config = dict(
    num_hidden_layers=10,
    hidden_size=128,
    num_attention_heads=2,
    num_key_value_heads=2,
    head_dim=64,
    intermediate_size=512,
    vocab_size=8192,
    hidden_act='silu',
    norm='rmsnorm',
    norm_place='pre',
    norm_eps=1e-05,
    positions='alibi',
    qk_norm=True,
    attn_scale=0.156,
    bias='none',
    tie_word_embeddings=True,
    parallel_block=False,
    extras=['attention sinks'],
    init='uniform',
    init_std_qkv=0.0648,
    init_std_o=0.0,
    init_std_up=0.0648,
    init_std_down=0.0,
    optimizer='muon_variant',
    learning_rate=0.00416,
    lr_mult_o=1.5,
    lr_mult_up=1.21,
    lr_mult_down=0.7,
    beta1=0.95,
    lr_head=0.00583,
    warmup_steps=70,
    schedule='wsd',
    decay_fraction=0.834,
    decay_shape='linear',
    final_lr_fraction=0.1,
    batch_tokens=[8192, 16384, 24576],
    max_seq_len=512,
    doc_mask=False,
    train_tokens=108100000,
    max_steps=7006,
    dataset='wikipedia_en',
)
Each number is 128 + 24 x the weight over the matrix's rms, rounded and kept within 0 to 255. Layers, rows and columns count from 0. Numbers have three digits each.

# layer 5 attention key, 128x128, rms 0.169, rows 89-127, columns 64-127
161126148145135127138128144129149163114106174129120127091140136101128169126115119087149142164119109138151146092113070157160133103132132126157138136071153119137136107116079139124145111106099103
140106148127130107157088163128110104122139099125148089149126131119106166148101130118172125111152140126136113131121114105137157160130099149105118159138139130176152153109142158117158138112105122
151147123164121130114127120092114152092104110099155161141108107103098097134128112163132114119111172154117106160151140169100098110143122137116103100109124138116129095117108134113129122106138170
134102139153102101124132150136149169122135098105082119122083117120135133115114131116132172121131127104124169164112148111131118147136139129115125116144130120144130107107132129116168107124115136
126116126132137152131122171131119115110139107141112117096138101122096138153129143113140135116110142136129150124108144157110113124142108100097120106122132106152136122147116123134101118131121158
125131121087151103142124142146149112133133138098120137129187162129129138130083123159133133148133140116126136120089145156135162090095096125107141143107116130118106123138138145122131136102124135
144152126172133140140108106140146109137108128110126141126132139089149113151123108118129136156124134123143167121113117130151145080088115165130112175106088111101157108106111141166131117114128154
097094163104137156138132135157138139119137137147122110116161101101117126110137088143094133098129125096085122110115159137145137108125131102159111123105118096126118105118135152108098098137121108
145137134134108109134142081135099105137100166107080133168128124127134160125134139119144144132154102093113113100154111119146143132122102110122100144128112150165125132166151144148118112150118097
135075155146131108104115124121174144121147160097091129110092155105122179129120169092122117145107113141108116129149115132128130106115155123160160115115117130129108116144141160117156133119158141
137112120133105111124156120153170133153118127120129075142092122153143157164133117129138146134129114116122105111139077106156093122114146160130130106089138079120110113113103108109110144140102128
140151172114141165149146140156140149132163138161153079119128145099098115149134099130177113106114111119121135093173145118130122148106135129092113113145160122136131109084130127144139123128108149
114137108143172137176148167135162153118112077167133129140127117134142133162158142135073134138119124103134112127153115162121138097097137134170135144114108129093170121125132116136131143154136116
106118101148148116152130132131116094171153135124139122085093103123159143122122135112157108137101162148133140132132131155125154141166110114158161131119134134100125156086156152090165131126148109
107110082108162129152133126135122135095126128171136117106149114133117110157117129126125113115191136118122125137147129158131147119126126071163132137147125119145137104153098153106163149110111085
131115108096136159160143103135118145091111088099119123131174146146100160178130121131134130152141132160121147108113084135156104149126130124106145154129136137114098129156096137149130124108109064
121132112148148148120150134152150111097137156125093106136151152126115104193146148161096188094123146126126102137123129138151126152065115103151120145088129131093136105140175152127162138158117117
156142140133117108160110121104109144090153123167134124167126151104160141156106148154151133140121141102108125144117128161135128080151143113145130131110115131105169127130148127118131139161118116
121108138120144115084127106119145079100107125139124129124095131160190125112134149156109117136108127147103105142115145138087115162129139115099173090153097127126111149104103143117153142147159111
154114116107114127168094154162119114122147154114161106113077096136100150150138124132140128074138109139129136078142103155128148102155145147125093117143134116131107156116108109077099134122105134
181093148136141128109133118153142135109137152130125132162118163134104140115127131091119122147141119107121126139113141117097176103095128135135117137113113159127135112137113112140132124112120152
123143167115124128155132133117148146128137116150127122089120118125168145093117112129112146143066144128131135146101114125153165119139103136136139134121118154127143126113123158118113154094125137
137082111109131125140135133142161141145147078157103145089143117142174143140118104183128162140099052126158174112129136136089158092121175114157155172102119111093128126109133105146130118103138102
107109122122157119126122154107128132168127132104136129119080129119125126148106104099145133130138133107177115115114134132143154109094096152102104134111139139108128148111165126174137087144113106
123120133132128112112160153126118144074132151139124127096170129134114150143086094107111149102113128120117128149109142154135144123117147122134099159113106114151151153167118130167098152079138155
107155133116129115144139148142160109109143157143080168096120134118166142112091130137122107130106133139135119148154149144140164130120106088119166100134130140138129098130160099105077116137122119
154152120170139151142147131156132147137120182127128130100139132130138165129090105130142126160156154079118136149123109124126110121168120141156110112132123144108120112130149119148117138185122157
131135151135109135138139126163156121091093143146157134139139125104139156160131152162111161107104137110145112132126137110095143140085188147123110163131130123112150148134133124106108135124144122
165161144109105110134112147129129115146136084135154122150087132139158140112120137111173120146152131120128108142138133114124093094111122124135172124094142131121139119139120134113147158145160106
091133139139112159137117138132123120138154135121116124096151136118153132115087139110146102094151119084134145142116155111153153108144128100123094128170119135100140138125148135096125140151115104
086135163134097167123145167066105185123139106138106141145168141144114091131168145121142129149124105140128150138125116137092122102132170123150098123157130140139205121136161115134084142125159094
175155117117114102175162113128115130152149150123137173136114109117111124128082114080148122130131123100105111156077162095128104107115142117148135127137099129145149151139123132128123107092099167
115151107110118118108124148108133155126126118117118147115112156122111090105137095160095144100129135130129111126148135114110114129133138134096137133112096099123155111128136144088148152136119105
129100129191111128085125116119099140124135071122102143152133134136138145115110164146162109166136118117082160151122121137107138118117136105156107141140117107135082136152140147089149125130140102
097166102114141110113135143122175156092125127164177122134160107139158109127134142097131102146145155123155167124122106130114121097122142199101130136168112137108124121160115103103093142198183130
097129163149174138135144138142144138137123099132099149135093115110146106121141118150094137125122126116117101130144125139168153131096166111165119147123123110155156097118171132119140177134121116
109128118141142125150099141121163151120131155140146116109112121127140122146122113124091150139120143126111151116098139162141133142148115149136099118137143111128132122115124123115095114126128130
117140133151094080135087124095118171134097149141119119148107135127139144105163163137146110155142117146147142098095144126100160124153111157166086162127119180125135159141126126082127104157156108
136155115132161123128105151113116119122163148141116142117107124075127092134115129142178125132125122142117125087134150124133136133135140132072084130065151152144147117116150142103156140130075133
# layer 5 attention query, 128x128, rms 0.165, rows 90-127, columns 64-127
139125157118131126125116138145124105142123139147102116117098136131148140104099104128148107136119102143121160118124139099127147095123121133152119124134116148121135110134112120143151131171109128
131117134117096145152146090093137119142116067120136120134082148085087129141136145144131090159129126106121117123122145110147109108139104121119155102131106156134144097106123135113133108134088127
125108105127146125151116165151104124110095089120086091147161123118130115112096142104147090125102103145173149116116126105145135112143106133106179119181144097126114138125101082105144108097151087
104115146109124140123134130131150125109117116174120094094131143116093149098141147102132127093116126157125160120117124149144118126113155112150157116089129126113150102123140105135140141112168105
137154137149169101116150138090132131091119123152139110104105152124134135131130137126076172164157132121104114110097125146160104077140127126144160140128140114110120127165133177143130127108100148
139125121156142112167163123113151101117084138134114104175119139092126123147115145124107133126147154148122130105083097135106131130109156179160112133118123137124103140107107070120139151114129139
097131102138125145108123114140113101145124141127121103159164092077120152120122107143142125132127145088095128103109099137162114112113162100119129107118130120135149113173107108157155145131094119
116147113144101141115146117162161101104098126122103138147127146159174162135123144148131126110120093109122117167092147117143121137099105156091135101122116122093109148127123165129123066082103129
161105080131139117116097093104134204105145100102128141165119130151136122108134113085114098130155135161130174113195154148137122142115122190162164158148120156123137138130103168145124123143158134
126141123123095111139110113136097062147108142173122124172117101122127124147100104143145139097141121153093129096136137145109132108119140165104126118090139105150167166095123144125135165118106162
123149128175113156127094120122112128117154124131133131126091109077104140167145119104184114122124070108112075094144141130199139115145116124100131138162137138145141146120111133138067136139094127
100120163140143106137127132161179175126137164154152147096136126144117150156114146138075171131097138127150150145151138134137133135137117151134154108118122100152121099140114162168128180143116117
138143110151094122145109140140125106131114123117144104114112129154142108067096140107098143190162143128114175119153111106125161128118118111097118146139150120115143118173130100152095112107132117
149135104110144123123136129173128082124139098119109130109123102089101101120109128137102117092139129098119118091143125102134132169116113123126143152117142101154132065135101118135126160131070109
115114113138108112145107097114133135096112105132136145117142122107117112168098124127077127133112110136111086074135123102131153116141065167148122127099161119113109091136166111111115122096102133
105134146113152109119108117109115119152182115104165120113123140148126143140106152112142165143186157115097149083176096147127168173166121149157106129120102118150114085145133124132130159172092089
144140120139124127141199124107154153128135133119170129109115154154157130104090129127096139133099107151151151135081087121147103120154166117154184116137113127106122119076064106112147134139093120
103095091133101132125124139109125143125150112150110144104117134147166121049141128133128166145125121159147122159163146110156123106111106140114133135140129115086130136153088145140148178140121157
130160114145091133113102158126128137104141148161121146110137102115099128127171097120141119138112137136091112105122138092167116116130133133094137113141140150158117130090117118164131100142114140
112126136095151138150128144126117133132123168128112139111144147117121160133145128104115098160136109136147117100128075141131121127141115140102145130156151162103114111164135148149122117091082156
113152144151129116117131149137132133074136144129158149083134108142146105129105146099102129171119187154108166120126111104103137133091145102129171109121130090145110056096141120102136148097127119
104106113148152093144143156130163135093124128115135115132163106107155131148088147133102145109096141118129153127126144118118114156134101136138128134129150104094139113117125134121136148122156132
108133149121118120133152152084165105111111122129155115155138105092117100134159140158179110138170125150109106104110159152092129152155107148132121141123140165118158150109115119145115121100122140
115120149136142126164140111106067139094132131145122141126182143112123102106146100117123160115150118150125130149104110158122125088136121122087102180094134121100105135102139133132131116128125140
123127140157131141114126136149168136120148103166154108145131122168111157133153168121105139127128148134161173133102133120163129126139127130160133137157123152113173124126181142106107142086116117
148111113174129136147156127125146131133120114120137152135154092157181099106105114083107162132168122163145160097122085170102143105133149149126097123085153081150136134126127153161139140093148129
113166151126170091134113132160135145095140124131149134098146123145125176175126153142088153126094095161152138184120115145117110121105110125117115162135075119125101160143146130101112162113140186
129140167144126124135140127117081124151150106116087153118141105107149113143124111119167107085118139142094107153099135101160138100138136137121098128121130108141118126092154126101107153142114143
112157120130157131102152131149124112092147082119134157154154132133169161124160109099120124100119112145164125134102092117132139159089143087108152115117159101122168103102176115141120124089106120
095102104125085167174109139150162141092131141106094098119160159093058116146114123098121109114135141126125179114139153175144114188152123146122106085133170155124159114136115124143117149162135155
174131153124103132141134113117153144119101099158090143157105121112140126095125134129124111122137127132125123136074114123145110093163111137108113136157151125155095145124134138109109123143127179
121132107189107084117113118105119127115102121122111108136103127061118085115174111151109175139104157095136153134147124119116094133151100100124165097124116123119125146114147128115135109125126127
139075120160098139122153126149185121096127126092102129159134167154160141160118134120123124147131164125115139167132118126123126160135127128181113116126126064134173078119153155135136075084157145
108129131147116155125139098127116137139129145129142150117129113127135164135110118115148124116113105149084095133164109161098132127101127135152106114122154121141126141128110140107107136128140100
114115145116110109127128131177183123075162168132149125126133133143105105140132142118095155125106150124127126134132145106167093164106112113120126115090109130120140112128121164160133093124124107
136103117156136113108100121110164149162083116178117122117115127134108075158132128130126124106086134137129131145137159122146106128127175148155098133133105109121139122113117082160113116153156115
168191114148122112115136124159178157129079162142101121098126131147155106170121128127135133118110140142149156157110105122136127143121093114132131110170102110155158137149104118168125129155130112
145130169093152153118136140117105120142103100130133094133111124171142121123161146108183135102111146136134132118069154148082113140116107132171099096129130112137104125129114149138136129134135122
# layer 5 attention value, 128x128, rms 0.16, rows 64-127, columns 64-127
114137137128118142145096127158104106112148153138114137170136090132150126112152140130110137102145147149129117105099131159142127105127141112086142151132176116132148167141117128120151104103099152
135109142181176087185160144105164112125158102141142126154148131095135120111141112103175120179117164110139147112114162085181114112100113123170100136147155097127134126136107118129111140151124143
105131153122143112121157140157130088158124140119117102123130126142120133107104136112098079109127113110128141128123109152135109168148132152128116103120102112119134139110170165142152147135129137
127117135141143147115123121180118160111159091159152105140147126126112103150151099132126114144153105131096086119131121158096123108112121131084128120142125143121103135125134139099098131139141125
102119128150101090141080108146102106110126108109108100124110132131124098149168142137127124134108123143128119103120121120116091144126132182139138127114129123127158125167160122157082094198138139
145130082109155159088130119140117161083142132141134146159152116138142162111114133129122135112114091099128120120122130122100121153089138134116107154101115130117135118124151110144116147154132130
110124101099108127165139129147119112141123135153133127147140156144127116143115124125112088139140141096143154161148163116121161119156158107107114152118086115133136107130133162131130116135135117
097129097167118162117160156129141143126117109116114119144151090121116121156126128115153121118110145121149128133174132120150108169160105101124109121131157125132144107147110155113115163093141165
141132144146139143125112116117136125150121147144138140097107126140118131123104138126152147136093115110147119160164121146143115123111095123093137136163105122178117163150124116145123143137089139
114121136138112110150120122114141111153146107114131150107109132097118143161124111109152126112106131113143150114126116088130111164112113130123154132154141130124126127187128107139129114116153117
148115152124091139148109119102124099147130103108166095115155129124127168123103151085129166118103165113102109152145095126122144158111088128153147099124140161110128101118138137131122168123106114
130128139116152123158123095103122136110162098139119132162134154130127159148130132136126124115114139135159118167107143132178152115148118181131129098160137143145135174132149145132132149201100093
145151091139184115110135150133114119125155143139146119144173143086158132121114136136099120130095120139162139149158140131142184120106116163133115166109098177140113075126114133119125108142125112
066120126117113092108165112124114147092129093150151117115103132119164115190095098152113142142148105122104120090112139134144112129135153137136101142124149120147087107125143167137091114119095107
118148112127128142099115150154116103177133158128124115133128159099160156143128105121107120145104111150140152128102129161136132100098107142097166162122120124140146123143106152139130136148113172
112138112155114133105116145141132120163123134129101174139134108096142116142122098115138128186119116076160182123112171109171145119143109124139122098141133116121183124135076135139096093125092137
088138090128146127145122094114106107103138080136134106074122123152138083127114146134127141117149127100128147103111127121116089143116147124134154156169105142095141112127138163125129154130121134
115114085143105138148148145154134113137121130113104121147148135131104063119100096119157108112123137129139126123131133099142123177123132134142126121117105112126102135099125153084129147144134156
131165144160116100150157154145147130123113104096118097123159139132096122093084121105141138145126135145106124172135113142126093125127105118132114106103118163123136094168099105141153126165144102
117142139125126087114145143131121097145101119126138124123149131124121089113120132094143140131119108151137142121146120090125145132101151132103109099133156134124110133097190193147075098145178133
104127159159134100120166154130134152151145089156107113160081110137134161149133116131157133141149116128111154159169123119133138150087125122140144129128112121129127096111109127138138160163145151
167170142147120101122138098129131168125127113101118146107130146098118132135177109102106117129161132104107091133134151140089110132088127139155140117151101115095126098121118112115108127115128145
128135123118129069115125124108123103138122158129125108121126132129122147149110150130129095114145147143144128126126123133124100142118107132143158131105128157110112116107173164137136099150123096
131153125153148107131103115147125145124077121127153123121138160150149115132125119123120148142150134119149116103129139136126161123107163136136091143135126091126138125180113106114117116164170124
147123105134160160122147123128151126125145156108126152125138108139106133146129155118140147128132145153134135117139124141139085144140138135147112119175136139114134163111160117138116172153155120
126128138126128122132108146129149161092145138129130123112138129114133128127115111153148141148113103093107159163104106136105145133127118111119141102151131162179124098152119108128160141166156083
149112130113113158139142087142132145150108131155104129127088166093119153071143121099128131152114108151115123121151096127149167088128127118130177103116137134148126114130118089146119155128113123
137140118127113142091117123133142115125134096115100134155107132109076127109105123160103104137135131120111113128159136182096125116097125138123116131120119121133140130175123136108123115116129129
138087142140127143128177150140118100161108118086132143160083106115147141091127136137142136088150160082121117111121087126099084130097116129123126113131124119151120137124157157163152115133131108
147100173090133153122144146159120123124115132130144119141128114114101122142157083144089131124139091107115136166109114113111137144135133114118137102148076123114122116091116135113124107112137173
119147132105123168118133110124151150124129124093124140133156143108129100175097120120118142122105108154121130187134174140102114073159130145146119105131120117153120120113114118138101103134114129
098113129131127101164130109102100120121148111153115126124138109109115106120127156132104154128140129125160131107148091150140101114149148127103158121102136110153129108110132088145117135096166116
125080130111148110143149142175140124131083104139135151132140141132124133138130108101133142140152167115134201103150136117112111129120133092099105128130141135140134146113132174103144148091128110
108111147125135142125125105110091124097163131130166133136152097149097131153120124152188107135104108086134160108129120113129140094127098138120169151127153143140171114102148156130115159099099156
129119169147124110131138108141126151134121117118120118147128144126113098166156106140130155171094126081101120103133152161170108145144118114124096138114140137132152132106131111160129169126165142
141141122121173136143145117192124099079136139104127165133063154170138139121115112131074109132155144146146127138158128133132101181109137126156133124132144113134109137120105178089152117141144123
148144128168105125094105129148136120130109129115135111172131148122119161169135127125158110133126125148131130138164130119138128143095136134126133110107130071103097118117112096081094147102094149
140119148170161159131110167119108132142144097135114152151122142128141140172135134120145138119166101101156126137110155129139138139104134132177134133167114133127117103147131143116150139120114112
116150093114127176133117126076125133141137143135141116155147123122120154154111149096148132110134120119156147142122134134106145125140090110116108140183141137121111094111106141113126122109139151
114118117124137156140127115114139128169145121117125140147129119113112131115125135089139142121149085119083172078122161131125155134110130144114117137115147139134137146123149130118119159111131161
095129131105131112126124109140146118123119136158131140158112126136127114123148156167164164177139136101130094122093134170095137136154110131133133146125142140134106138086129161101102136137149185
154158113110118141113136151166142116122137106149151137140137132165115151173085128119120150129111132098141132110144173128146124133187157119140118139133115138122103139118151100112078123140105134
155110139112126153168121153159101106118091162134111142108128152123127173104120145144140080088132121134122144134104145147080115112133110142141157101107104107119129143140118121122096129140139104
121114150164133134088129142163152112152128096092146149126174125141132125142143121119116116126128139139131101137145105152138154143111141151131114126156105140155148107127158127118077141151119140
136141099120065117110104114119121122111128133140132125117100133111085139110168152103124099179126107149147147147106109145110113150087122149131128137118111113092114137102120098148129085122111129
109146116109157101163111107098082125130129139081121121133148129139097146100115120118178201135129101121134123105127148165158119133126103111104144121130153112140173124113092126094125131087133144
121124164127122131112163152121140125106140156077117145138144125104139108134110115088147127148140167144153138127144127074155135107152100123133146138186134138130140079103154122125113090145124144
132083143142121129149116130128132120086123070122155101116123119124129138129096139143129114101117107147100087098107123128114123172134078142111111114158129114143114144093122173144100171110102078
100133153116116142117107121089115148121084133173126170114085088127142151108123140152148104142145117124130144136126120111121151101116120124118128106100110096097134124127081127093142074097147124
142133162117111128164097153134139145129151119109115120113106134098130133107139112119123138117083137154111140142170135132141101140140164140160095109093148154118116145092107118147108089135149094
137160147140157140097117112143139136145142138099104123138112143156129111110157105128131153134171109117102154104111095136169122138090118120130145141068127121110107126113121105146107131128204101
137130071118131122095165119179175137135110110110128157133104127135114116141133084147064111150109159117121147172113134109107158097105127141111130108094116152144157121127155089117132107174158085
122142143113147109137131131166082147073181159131130138134127167119121133129074112157167151117084118115106125160097136134150130077130127122134182098138116178150093146111135181168101147127119152
129131119165118124133127133126139145142122126154139137161097122140170142132159132142131144131137137114108111118149082130119161110117155137134110132162116142125122112143144136123139131108152142
159136110139149159159149140101121102113158117126134122110125105126113138137136128126142181089100133093140077084164151123147126104142105121150152089126140130172102152142126114149107124139131109
146116129127106143086137124141121143108117107146119139105137130124098113126129118148114111163139156156133144111149122132157140118161141105129137136132152140158125121137101116111115103148151125
128130169164126118120110126133139138115148118106132139152109092138137116092155111125162129131127102129168127102134153125129108159124097176113097147140140123150121095104135127083133081124085121
151124069116153141130141142147142154109143144111167117129087127109132128128128123136132119094128098135110111139113105122114095140123140114111120160111099112143142129121146151141152150099123120
126134115110127135142129109133131149134138127143135114110081122104155102157115139118113115117119098140107145084117120113126157118140145097107109142111116125168155136094164112155126110176139122
119140147157121121132146093146142104124114093154111141117110119141125130112135136126196133145135133109151138159135151116120104133136102132140134146104100119142127110110135172119156102129140112
103132088099143136111156164123104144117102145111151097123129131116123115129147137167118160147137139150110102119117129115120135136142124146083125123126140133142121133137119152103102107118130098
073146115129140114133129134081109127090123131158100146133131123121125114131152129112087148154138127119159121105120100082147165095121133122148091133115141165150154135106116122154124174115114116
150128143105107128160124138139105132113119142128106121125137137071140144135126151123125090094099117120123078155126093152087116159161094099111151090161141133114133125146102146161150094133130122
112141159152129138118114104143133141114118169158139160102131142110156119136143128140120087113152113145133153148131125095140074117144074130117132150138151125118136136145128155093120111124181111
# layer 5 attention output (transposed), 128x128, rms 0.22, rows 64-127, columns 64-127
079122107129141135132120150105126132112134136105099132146130157111135106138107147108125125112141117149110143119132110139106100137142149140085123165142111083096100148114126105130117090138086089
095145114140113139106144155151118137108126095108107154143113091108102127132133124133161168130143139091134117133106137115114146106111116063115134119123129119102139146184103137141129133111118131
104095152101142126149080119141129127104133143138137119138146143148136134114130117127143162150093114118088125144122109092107142174140115113113117142137101126122117127154092162179129126118152113
107155154144103137161142115114108124127119122121120140123112111157130118136141110099110123085101134153148097084135143142159139144132138124108112125137106150125071175116140100109127125102153103
103107121152111142138124143141113132146121091114125095103122108146114118132126116160111135091101105123136137114128133152084102142101124133131102147136120078156160126066148086107145141099167096
105132139107121122094113101129113165140135121137142176151091107121160131117099150138120139108110079174155133083129142140111161132122163149119134126127135126179126115088143150137122129141117118
128123155119109146149085162148141129163130125133131138142134121097107119107111119139116129128133103136148136121132129123086115114125113125107156104119134125155130134159111163087098089151097150
137113117110143131152149119125075143114164095133135127102155123111138134154155130090147113151117163121138122131108075121163166143120098146148136076181150127114109111152130145100104136108121100
086151116113151123105130113124100127110136129125124144105113139124141172131135143135093118140116108092105145151148127133134132142146141102132131140137085168093135150160145120116094131147117133
100137102127160151124121121118104146145127117138129107123122122110127115141129136144091124131140104121132139126107138157126123132119134123143111154131095081086174155139143173116102149181159120
124135157124144126131145129131125093172139112120141117113136125098067138120136127139089105142107151125158127125122117101165155186116119134130117144129120123101133148140122110151133105116149085
117093159141138131099124116153128075166124112148101134099113129105129126121066144151140139113092103076153112140123153149098146107116156102156126143124119093172114168121113095147131135122121106
125102128098134130106099124156070146158123097148141144142135104121107155118108132131114107138108119106150127137154141121112146118166151131125138142126145105152125083108117119150096129090112154
156144150153135137139132138145155150148115119106114112141123135101103125112102132146146149128143169149161105079097125100149135109141154106110113133139125115129105166095125118088101132155137129
155148107140120150132107125150114121123113131131116115157120111146140151125119126135140092126134135154123158102125124127132138083123111129142126163109113103130108119128149143157139158115110134
136142083148103128142108115139100119116166142111133118143104127120155130113131121129111132127136143141122164110129102147132129107120118086113101156164136116126118129153147138131088107126100156
101087142107111104124113099147104158134099150131115165147147142073110127143103183127093153131132099123109123191123123114146129172127145086090120098120133137078094083146134102132150130143080118
168129100130090129126149132158161158152144109129151132148150102160140153125123127121177123129127150111138124175146139118120137145151134129119115130150169114128138128178113089115140072169106118
129134107130147103112119123122117179113124099168120105135113141135092082111174114082154139119126145126123129142109115089133135177115144102122167117127131116118131166110118135164154177147152102
118143141151142146111098122127098120126133114143140175122147166123176117142154128117070152108105143141135177114134142109111112107140136141137134114133111117138186119113145125090159149107164115
134172124155164125152121101141154122141131108104137124123106084122110113113155117129153134127145110109122121124129111147146120145092146106141147135155135160121139132095128152105125126155131133
171104118106148111133138129147055141078097117124127125116103111120130097145160080125144153110125152130139160158066124127114108129109139100113104139139133146102152141101146073114142115089112132
131146187089131176148118128088174112153105146131128151119128107117135155119079107137104119122131101131106124159128107111089161079143129133111122117118122118111125119139117107109130130132111116
110125099136120081174158134126107143119117125149109151128139146134146143128150132111134137095160113147152142122093116108095147128117152112138127134135124106135140119143136123140142147154101132
076077114110112108115095101171094138105127116141145115132126130143147111133168140122141143136142139129129150128158164113102137100128101108150134128141130130145144138147114121125153133156118124
145126105127129118109122131124141119118126125135129122125154136123150122151170134130134131168081130142117122101154120147120131121152133119113142128154121138111140115154159109135143122152156167
145143100140123136116145136170114093136151114127169114129136146160154100151114162136146122123128117130135114149125099147129150138126115127154145147065088135107105114109160123165132131106124162
161141135121122138153142133099078140115151135143143145121140122153131163119112082094117123139100124165129114136116122147113126153150126118126076131115135132141141169116108129151119150151154131
113155104096172117136154113112151122085123124145136133120119139124140150111125119136167104118094108129126155114063127108160131134165126110132090132159084104102142119151111178135136107116135122
097129119140125091134113122131114137107139178138130135121143099138161125102139149110150121123116094141113158113115168133122117156138114118126140156131142137133120134122121148121122097126163087
142103102143117108142099129140131120121123103165117155140101113131113070093084147116136135137132130126154111142154140137127139123179133131137145135139133133162141156119094093125147138128135179
140151102108117137152129147102133090118117118134147095110115149121150121156088128109127124128117143140162121156120106136125106115076131141163122145139137110121141116140149127094161131117165138
107157130136156121137130100109119155128153145145132142150131129107140129090171136107157137159118141137124118112108142126120101143102110139138136119159114133111134133124133175132110153152135093
150131150148126109134100144160149134191148115131142103124127119114134156160139115125078136151083161125126144113151162148121118126111134112139155096111154145106109135125160133107112137148125125
098123154182156167103107156109080126124130082146153097125100134101082131130166138120135137142121116116139113115129121126152099118085129127140107120134138156116115120103128130122104172152158146
124138197140151135136150099113094116146107111128096126122108126063103152116178135107180136123136099127140093162131122104105126111120129133123055145105124104171113110106119143140137099118123136
091129194119149122151145122101094147141168123132139121100147108130133121122161106112133150081145088127132123134139090140123117146130101131146088138118123159108132125134139157127109128107122100
157156169120141111127136124094093117124147095120149120112120126136135133152126133107145147107146129122099146156154082147127129125163158059136130132147134108136090153150106164131144099162096158
161135109102128123158124167123116117153165148102117140117106128100164118142098112105111110179148136140140123104127072132168124125102125106148102097118146122112092118173133086118160106093112154
142141114123117122077110099153101142142151113143117140114156122123167109127114102143113154161151148136110142137112127112145119163135116123125125139092133105103102100138146175124118127085146099
143136145147108131161108121141154110139138097137107130147122096134138146137107123128135129139106144140136117112128119132152101072117181147123141117119110131115168156086127129124141107121154129
121083152114106121121166114142097123144132160111107141127093104131139167105114099157110133120125131101166147116107119133125173142094105083130119106130105099145119142151119105094132143118131111
086127133138140126147137113119102139114103156146140160153125102158125109140110142140123091096117116122149126111133131135098128166132130159160161092113104142151124131142105125138148124118104088
139141123105140101121132090134109140119151086122132109134136178116161138101160107101119122148125108146144159158148124100128121095142108143119150144135120148103109148113121115102145099106141117
122099095120124119170093104126101112159129148109159148146130126145139149105101109125173097117147115128137114101130127124122128095116139121131133123120115107134133090115122107146125164118139140
132164134161175164120151128125107122147115145143103133126123159127146172185108134126092127130130137093106106120158133118098121149119125103156139104106131139140165109099156124119155145144143111
119131123125137128106100139139133136162109146150151114124158103127135127120165119100137163138160158138119173133093123103151178112132143102106151141150120124099119120183097130117162118124105158
113108132128144150098134132162137119118134127126144118108154121128118125169144132172110123127085108114153133150174121127117118148133155106152116138128102159134119131142128135136135120138156126
165136113160145117121138121104160178086144142094138163132122133132127089159117135122118130091164154139119128099100112138112140151116131115112124136123143157118121108133126135113139134124087131
120126121108100136111141115122131131145144105102125101153124143145110143142151142115146141136155114108143120094102148117103137136107120115123107148115128104153138129105108139132112146136151132
112137139150139159160115146131135120129130149122132110132141112118149137125164120091130131153142135122098115150173140115139099131107154153118090135091131133135116092128165136146120160100154178
176121122129134111134100101123149142134116131101133113135154131143159142090159103131170141104092117146141144132109121132105131125159118122107166116109140088176125123139119138139136139133136188
149107149123104118111119117174130102160085100150143124149109136126104105140120139148113138116124124108105109134145184127140124177166140099121126100107131153159096103104114143124111121139110143
094135121114152083085137106131113127115105142138127136130156130113130122118134134139131169116143137100131189120123109157116147159119146130131143116131114102106108110110164140105135127117141125
113131097125151110117154122121113106151109106108128105117107148126149155166130154124108159131122142098132127126128144083167143166134137134160107130126122111116092138156105130145118106155143122
115166137121111126122121101139136127152148095122132155124129138132157119116167146125076151106146139131111145167148137136149107136150107156108102176111123155094095157127106121143146160126110136
157132138129121134111110138107110151116133136147116083098160116120133123164160119121149093152127132134139155073155118114116124094144136125135100120076143114116157112114147129118114124111129117
143125142119146109135146151155151173133096116148100096121150138139125137123167137131154130106081126102135137125130134135143078109133130138099149134122110131129107102132121144130120126113138146
135131124131112138103117146114134137140153132132134120128111121130120098126138123144103151146143091118129124115134123142148132077127140133118126127117111103086107133149139140103168116136160130
132114141145143125114093126072140156138128136105115148128125145118139109120089134117155102114125149101128143152129134113149141114139168129132123082140160161124161136109139152136125145114083132
118118148107097110157123134155137131098120104115111154118135129146114126140114171130114105145136143128139119126122147129109103096147155114121111158156100110158101150095133120144138141115135126
123165099129109126146133133124112123146114134101112117130143128145143137141100127153151170145115158123118121114132161128132149121135141134128141131145112106109146141138151148135127139179102133
097158121090182137137099145124097131121088153121141125107109156125123137144116154137110117108141156123146158087132134145117142131098139155107116126144112141138134138137146097137120080117164126
093111122128149151088108160134093189104138132109139111132093151121131098139154140090112137129136129139105132120157143133118166126114149077134112131113142121128140128117150133096105126086136134
# layer 5 MLP up, 512x128, rms 0.222, rows 0-4, columns 64-127
106080138139133110125123115152111098112139119143107108130132130090153094083128197116142074116169101130160108124104099117107154141059122091144083175128118153128177107143067141149124132123166132
143136095134149152086107147113119143131155088107136103101133148154114140118131121140097099134102138176145160131151126134117091143150128118139160136137141126126118118129123096106129124121147104
139144083105096133151104161128142106143088126090099146138123163160120107112084114096116108124136123154176158154097141150091180090132108077118104115138130127132123117148093150138157117137086164
116166141121098109166104165146126122127102125172108108148125162107120092144092155134142180135138103079124091102115124137120162122115088127150142112142117138112133110119151155142109142136121119
128127122079112091092145165127140154178136171093158121132134115190153113124122118115144098161185135098157103114073108140093155104146122137125114165158087118120113164120132126125159144168150160
# layer 5 MLP down (transposed), 512x128, rms 0.0618, rows 0-3, columns 64-127
133136092105129145105131155121161149135107160142122151099149132141161133132115124099159137129126115151126093180133165155071111127116107110147105141115117120145112096109128131086117134124131120
120108115102152107097100148113149122135146132164166129133166091095118122084138157121193138072099112122123140110089146117134118100137107129133126119139144131151153099124093124117122122108144161
132163086118139080149098153114100155170153103164164103136128102141168146167144121144117147096146118130134115119127080108143116145123143128143082155164131144102135141121160132144109111104131137
137112117095150111129130121133199147169116132140151101132131176121139111081079118078119089113155145129152161122133092105132146112113155091116122132150103134099188109152106102148140111079145122